{
  "num_hidden_layers": 9,
  "hidden_size": 64,
  "num_attention_heads": 1,
  "num_key_value_heads": 1,
  "head_dim": 64,
  "intermediate_size": 192,
  "vocab_size": 8192,
  "hidden_act": "swiglu",
  "norm": "rmsnorm",
  "norm_place": "pre",
  "norm_eps": 1e-06,
  "positions": "rope",
  "rope_theta": 10000.0,
  "rope_fraction": 1.0,
  "qk_norm": false,
  "attn_scale": 0.125,
  "bias": "none",
  "tie_word_embeddings": false,
  "parallel_block": false,
  "init": "normal",
  "init_std_qkv": 0.0743,
  "init_std_o": 0.0743,
  "init_std_up": 0.0743,
  "init_std_down": 0.0,
  "optimizer": "muon",
  "learning_rate": 0.00606,
  "lr_mult_qkv": 0.4,
  "lr_mult_up": 0.602,
  "beta1": 0.9,
  "lr_head": 0.00471,
  "max_grad_norm": 1.0,
  "warmup_steps": 200,
  "schedule": "wsd",
  "decay_fraction": 0.898,
  "decay_shape": "linear",
  "final_lr_fraction": 0.0,
  "batch_tokens": 8192,
  "max_seq_len": 1024,
  "doc_mask": true,
  "train_tokens": 102000000,
  "max_steps": 12452,
  "dataset": "wikipedia_en"
}
Each number is 128 + 24 x the weight over its row's rms, rounded and kept within 0 to 255. Layers, rows and columns count from 0. The size above them is the row's rms in percent of the matrix's.

# layer 6 MLP gate, 192x64, rms 0.123, rows 48-64, columns 0-63
size [ 98 116  97 120  97  89 105 104 115  93 104 105  89  95  91  99  81]
[[167 111 106 139 102 145 140 155 119 143 113 169 139  86 128 110 115 144 141 155  88 149 197 146 126 168 153 110  92 130 138 138 131 135 136  91 133 104 120 140  94 111  98 109  87 148 140 114 122 125 148 133 159  90  67 117 121 107 109 114 135 120 144 114]
 [134 136 117 103 117 111 131 145 104 118 113 100 161 137 143 107 134 137  93 100 110 164 128 108 120 141  91 115 152 172 120 187 102  99 137 121 106 154 155 139 113 109 144 105 146 114 173 160 130 181 107 129 174 140  83 100 169 126 111 125 141 107 129 109]
 [117 122 114 144 140  86 154 145 118 125 116 102 165  81 125 123 142  94 128 131 142 147  85 117  92 109 117  93 136 172  79 162 100 146 170 131  73 103 124 109 129  85 154 114 118 111 131 151 148 112 120 127 114 162 122 149 113 129 125 162 110 104 139 156]
 [ 96 109 118 151  88 133 118 101  94 142 106 150 150 136 124 148 132  96 108 151 133 161 152 117 158 149 166 138 149 163 154 139 143 140  94  99 140 126  92 159 117 140 113 151 162 144 156  64 121 131  75 140  99 117 137 152 142 149 107 117 141 163 104 134]
 [121 134 143 117 131 190 149 156 130 104 107 150 103 168 147 141 106 109 150 170 109 161 130 154 141  83 119  98 153 109  88 156 134 137 138 139 142 157 152  97 125 135 171 104 125 106 139 150  88  93  88 119 113 155 113 105 132 144 119 123 119 141  84 136]
 [111  97 142 136 122 112 113 107 148  91  86 189 125 146 111  71 152 140 120 146 140 166 144 119 147 181 148 139 161 125 131  99 140 139 103 147 115 139 115  96  88 140 159 116 122 112  76 166 100 132 125 136 132 119 114  97 129 135 110 131  90 121 144 144]
 [121 150  79 144 131 139 131 132  91 123 114 166 129 139 124 121 131  90 130 139 143 155 131 127 115 147  88  97 115 170 119 133 117 142 118  89 106  98 118 185 146 107 110  84 133 134 107 123 148 167  93 103 122 152 114 103 184 117  98  96 103 107  96 121]
 [145 121 126 141 170 146 131 184 106 103 116 111 127 121 144 154 124 108 115 124 147 124 117 136 117 116 151  98 129 115 155 106 138 112 137 181 148 136 104 134 151 127 116 150  58 156 147 128 133 127 139 121 168 130 103 115  47 143 115  83 131 105 105 143]
 [132 101 120 122 146 117 126 110 110 132 109  88 105 162 143  69 138 116 116 141  76 143 100 126 105 104 133 124  90 148 146 128 116 149 104 107 111 147 154 133 142 124 154 134 138 162 142 173 120 117  78 128  94 160 105  82  99 178 133 123 111 141 110  99]
 [148  64 121 137  80 158 126 152 127 118 151 144 143 162 161 125 110 166 122 170 122  90 139 128  85 118  98 113 142 141 128 149 124 160 136 125 105 119 153 161 150 126 163 118 166 108  81 160 130 134 127 161 113 166 126 115 138 157 101 133 119 100 122 143]
 [120 136 142 142 119 130 148 141  90 130 146 146 103  91 168  96 127 102 109 148 136 137 169 139  92 151 125 117 177 154 148 137 121 167  69 103 181 139 133 105 126 122 133 153 147 167 134  98 129  87 141 146 132 153  89 102 131 143 126  90 124 152 114 132]
 [154 182 136 136 139 157 116 115 119 139 150  97 145 133 112  98 164 143 166 104 167 171 173 116 118 106 150 140 134 151 110 160 105  72 128 128 163  93 134 148 109 154 117 102 138 167 151 106 144  97 118 105 110 110 139 102 141 123 121  96 150 127 115 116]
 [138 145 141 140 135 161 119  95 137 119  78 178  93 146 136 142  84 135 157 123 120 139 127 144  86 121 166 124 147 112  97 132 122 148 106 135 160 125  89 137 119 118 156 163 136 121 166 132  99 147 111 146 144 100 157 153 130 128 153 166 108 150 152  69]
 [134 118 124 121 131  91  81  96 114 110 113 118 169 132 117 155 119 105 161 164 103 137 173 139 127  86 152 118 121 168 148 167 117 163 110 133 109 106 121 102 156 134 187 133 135 172 131 124 118 169 110 145 138 103 112 134 120 140 105 159 161 103 144 131]
 [124 151 107  94 113  88 105 151 132 145 103 163 130 121 148 116 121 157 120  99 102 118 183 140 180 146 162 124 105 150 121  98 154 151 160 133 128 141 133 115 128 124 154 111 158 122 159 103 157 141 136 131 129 167 157 148 121 124 146 192  85 152 144 121]
 [148 109 130  85 133 144 161 165 132 147 110 123 112 102 145 130 118 140 102 112 152 102 188 115 117 161 134 120 151 147 151 155 106 122 177  99 114 118 155 121 134 175  96  94 112 105 144 158 115 122 136 126  96  95 105 161 148  90  91 129 116 103 113 108]
 [149 153 143 104 181 137 112 138 124 166 155 129 178  77  83 119 152 145 145 176 156  98 152 115 118 145 135 100 126 174 116 127 151 125 121 153 143 125 127 155 107 142 123 110 135 151 121 163 120 133 159  78 117  89 135 115 148 147 136 149 131 128 154 108]]
# layer 6 MLP up, 192x64, rms 0.119, rows 48-63, columns 0-63
size [100 111  85 108  98  79 108 109 109 109  91  98  78 110  96  99]
[[160 115 138  85 136 166 154 126 142 104 153 128 156 114 158 115 102 154 136 109 165 126 141 111 128 103 166 138 116 130 116 121 117  97 153 167 159 164 130 146 155 138 146 160 136 155 120 156 147 157 115 141  86 133 103 163 170  88 143 141 128 167  84 139]
 [134 110 127 116 105  87 133 149 119 140 114 125 110 100 143 141 151 129 184 137 140 130 176 145 139 168 126 123 101 112 114 133  64 187 111 154 117 103 178 135 131 128  90 112 101 100 107 159 129 103 145 166 123 129 121 129 163 121 141 141  94 156 127 128]
 [117 115 118 127 103 120 155  98  99 141  96 102 114 156 137  99 155 130  80 174 129 128 125 129 113  96  94  89 100 159 148 119 118 108 154 156 108 129 121  82 126 106 126 153 137 140 117 142 104 114 141 107 105 123  88 117 110 117 165  74 150 143  83 100]
 [154 113 105 106 150 148 134 100 142 150 137  89 131 146 120 109 166 178  82 141  96  77 155  88 128 129 139 163 145 107 146 174 128 116 123 127 144 168 148 152 112  83 122 121 114 143 138 134 144 141 160 110 148  92 134 116 104 135  83 112 135 135 151 112]
 [133 129 101 145 136 135 136  81 139 139 120 163  86 111 126  88 129 108 108 105  99 153 102 125  98 109 105 139 135 187  94 121 125 147 122 142 122 142 114 110 145  73 190 127 121 121 126 127 103 153 141 127 132  66 145  90 140 105 130 150 151 123 130  99]
 [132  80 129 143 149 141 129  94 139  75 145 123 126 133 153 113 142 191 119 103  91 146 123 139 132 138 121 138 132 119 118 158 125 169  77 145 125 192 124 134 124 137 185 100 156 117 127 144 126 104 176 128 122 136 123  95 103 145 136 119 109 106 122 133]
 [147 108 123 119 136 137 138 100  97 137 160 142 185 174 108 127 104 179 117 160  92 113 172 126 115 154 140 111 118 110 162 144 146  97 120 107 147 162 111 150  95 130 135 106 141 147 124 128 170 113 120 170  84  96 162 128 147 128 155 111 133 123 122 144]
 [113 122 116 119 100 134 142  90 151 122 110 130  83  81 124  89 106 109 116 150 121 128 103 105 149 113 151 115 131 139 146 119  76 143 110 148 136 103 165 145 100 141 149 127 118 172 153 113  83 162 107  96 107 127 136 126 186 144 151 119 153 103 108  92]
 [137 140 146  90 154 150 118 149 148 115 125 116 127 117 122 162 147 157 123 151 111 136 145 123 143 137 148 130 107 130 160 159 110 121 165  92 140 166  89 124 136  97 115 134 158 187 157 120 115 157 137 136 118 149 123  52 129 157  78 112 130 162 115 147]
 [127 134 141 144 131 117 128 101 131  89 123 142  71 125 129 128 127 147 130 147 137  99 160 151 142 125 136 140 120 133 147 125 123 138 117 181 111 165 152 126 148 134 107 109 112 140 129 173  99 157 128 143  74 163 177  90 108 142 150 131 135 115  51 108]
 [116 154 157 157 146 111  83 144 142 124 130 120 119 167 120 184 105  99 117 166 110 123 128 142 171 126 161 161 130 116 143 143 103 154 120 125 125  89 152 160 121 158 155 167 126 153 114 120 143 143 108 142  86 181 126 134 119 110  85 149 135  97 116 117]
 [100 125 119 135  92 161 104 144 100 127 118 134 140 112 134 111 160 110 167 103 146 148 136  94 136 105 104 125 150 105 128 115 150 135 102 136 172 128  90 101 103 118  91 140 141 142 109 138 127 141  75  92 142 158 171 160 117 126 170 122 156 120  67 116]
 [137 167 126 105 120 114 157 153 132 153 157 140 150 154 117 158 164 138 102 180 135 135 149 123 158 161 142 104 125 140 132 191 136 145  99 105 133 115  99 102 128 174 117 116 165 113 127 186 131 136 140 116 140 148 148 106 137  76 149 112 160 128 137 129]
 [119 130 140 119 140 130 111 125 127 105 138 111 100 136 100 109 160  86 128 144 155 125 161 120 152  97 136 133 134 151  86 139 179 141 119  99 133  94 120 106 115 154  93 150  51 111 135 158 104 140  86 115 123  82 112 157 102 118 106 129 153 142  98 126]
 [ 98 165 145 120 101 129  87 121 163 130 130 136 116 121 140 129 159  98 114  90 106 157 138 160 126 142 159 119 108 120 132 140 152 150 114 105 133 126 151 160 160 144 128  84 108 172  61 127 144 187 106 133 115 123 104 131 128 116 158 145 141 136 122 176]
 [152 130 148 132  72  69 112 117 142 144 146 146 156 149 106 126 150 130 158  63 127 132 140 115 127 119 134 129 134 120 144 161 123 134 127 116 115  85  87 174 151 116 108 119  60 108 131 142 133 135 142 131 115 120 114 133 155  97 120 124  77 143 143 153]]
# layer 6 MLP down (transposed), 192x64, rms 0.0565, rows 48-63, columns 0-63
size [ 93 106 104 101 110  94 104 106 114 102 106  94  95 117  95  93]
[[131  92 147 154 150 121 186 180 139 105 127 105 101 165 135 139 135 139  94 112 117 113 115 104 106 110 148 119 127 121 147 116 155 156 119 143 119 138  97 151 120  96 163 115 134 164 143 137 107 108 112 171 132 103 151 175 168 143 133 125 127  81 103  90]
 [130 138 114 106 124 149 126 149 141 119 119 139 105 173 101  90 147 144 145 137 117 115 148  81 147  85 136 134 131 111 117  94 153 144 101 149  99  77  90  84  98 140 116 137 122 124 164 107 143 117 105 128 123 129 178 143 127 119 148 111  59 118 130  97]
 [119 147 144 140 136 127  99 182 137 139 110 126 184 114 130 162 106  64 109 129 157 157 100 142 137  89 104 132 132  93  99 152 142 135 156 138 119 126 121  78 134 148 114 141 119 136 112  88 136 128 160 124 158 119 141 163 103 110 125 123 112 185 133 136]
 [ 69 173 124 163  97 171 132 137  89 156  90 111 122 118 119 116 133  99 123 140 166 153 110 141 119 119  82 155  84 124 155 132 136 110 137 105 113 153 147 124 116 124  96 163 134 143 123 104 154 122 141 111 136 147 117 180 104 111  87 129 134 112 143 102]
 [138 144 164 118  93 149 121  89  88  94 151 150 127 141 112  97 130 148 142 110  74 131 160 136  93 108 136 130 170 106  98 173 122 136 107 120 124 146 138 122 151 146 156 119 140 128  91 135 138 109 115 112 149  84 163  92 116 153 176 105 114 127  96 134]
 [ 88 180 118 116 128 118 122 146 165 110 112 142 169 149 146 128 144 136 153 134  79  97 132 127 122 172  98 134 124 122 151 125 175 125 150 113 155 167  90 124  72  96 128 152 134 142  89  95  80 128 107 121 120 140 148 127 135 142  92 133 132 123 116 125]
 [ 95 150 165 147 155 142 117 158 135 123 113  99 116 130 158  53 145  84 145 107 126 122 113 119 141 147 109 182 140 127  83 131 132 130 123 110 105 142 159 104 164 105 168 122 112  79 120 142 132 115 135 139 119 159  83 132 150 104 150 140 119 135 126 111]
 [147 113 152 151 155 154 127 177 127 117 156 117 119 183 127 157 145 151 116 129 148 131 130 131  94 106 102 135  89 125 138 126 134  81 160  93 119 155 143 103 142 113 120 122 126  85 154 135 104 103 124 127 120 113 119 123  36 115 133 130 133 128 158 154]
 [106 144 146 100 125 109 141 127 157 146 127 121 103  96 141 166 151  87 139  84 118 123 135 135 172 126 146 104 102 110 107 158 149 107 149 136 145 111 161 146 147 171 101 124 144 134 145 112 153 109 149  76 143 116 165 147 122  91  88 156 122 111 177 106]
 [121 126 169 144 147 135 149 143  84 101 131 115 161 166 168 112 165 101 132 142 101 106 184 127  81 114 154 127 128 122 156 151 157 156 122 125 133 173 125 151 113 143 152 107 126 123 119 167 119 135 139 146 133 150 160 125 170 133 115 107  79 136  95 138]
 [131 103 107 146  83 107 131 144 146 147 106 150  79 127 138 121 122 171 155  92 117 168 152 150 121 131 155 107 149 150 154 144  90 124 113 133 173 130 141 132 101 160 111 120 165 122 137 116 129 140 138 106 108 131  69  89 119 152 154  98 102 125 173 131]
 [162  99 135 113 116 150 134 163 105 130 140 115 120 128  91 123 147 121 143 100 141 116 115 146 153 172 139 121 107 119  91 100 153  95 113 113 125 150 178 137  94 147 121 145 100 134 125 112 159 121 162 144  85 128 151 114  73  73 139  87 100 119 104 107]
 [161 160 121  99  99 140 143 101 121 162 117 180 112 107 151 177 141  88 118 131 114 127 135 116 168 102 103 113 111 128 139 112 135 108 142 127  91 113  90  86 125 159  71 156 141 113 112 104 108 147 128 123 120 120 123 169 140 136 111 110 128 132 179 154]
 [ 97 146 131  97  93 148 117 156 125 122  71 121 110 119 108  94 118 105 145 121 213 122  98 159 132  94 163 157 138 117 133 120 135 126 118  79 122 132 127 125 126 123 115 145 117 100 139 138 122  85 113 110 126 134 133 163  98 133  87 113 107 132 169 110]
 [139 115 128 109 126 183 135 157 210 123 144 144 105 145 141 159 128 166 127 125  98 143 174 116 116 133 141 105  97 132 135 108 145 141 174 143 112 141 130 108 145 130 130 136 107 184 147 122 122  92 107 126 123 100  97 149 147 127 133 154 138 174 101 136]
 [ 95 138 151 113 113 125 173 135 104 101 122 108 124 148 111 116 153 177 115 142 132 137  88  95 135 112 129  99 184 113  82 133 123 157  99 162  98 130 114 121 138 111 141 161 154 138 157 107 141  94 123 128 114 159 145 105 141 178 154 148 169 121 148 146]]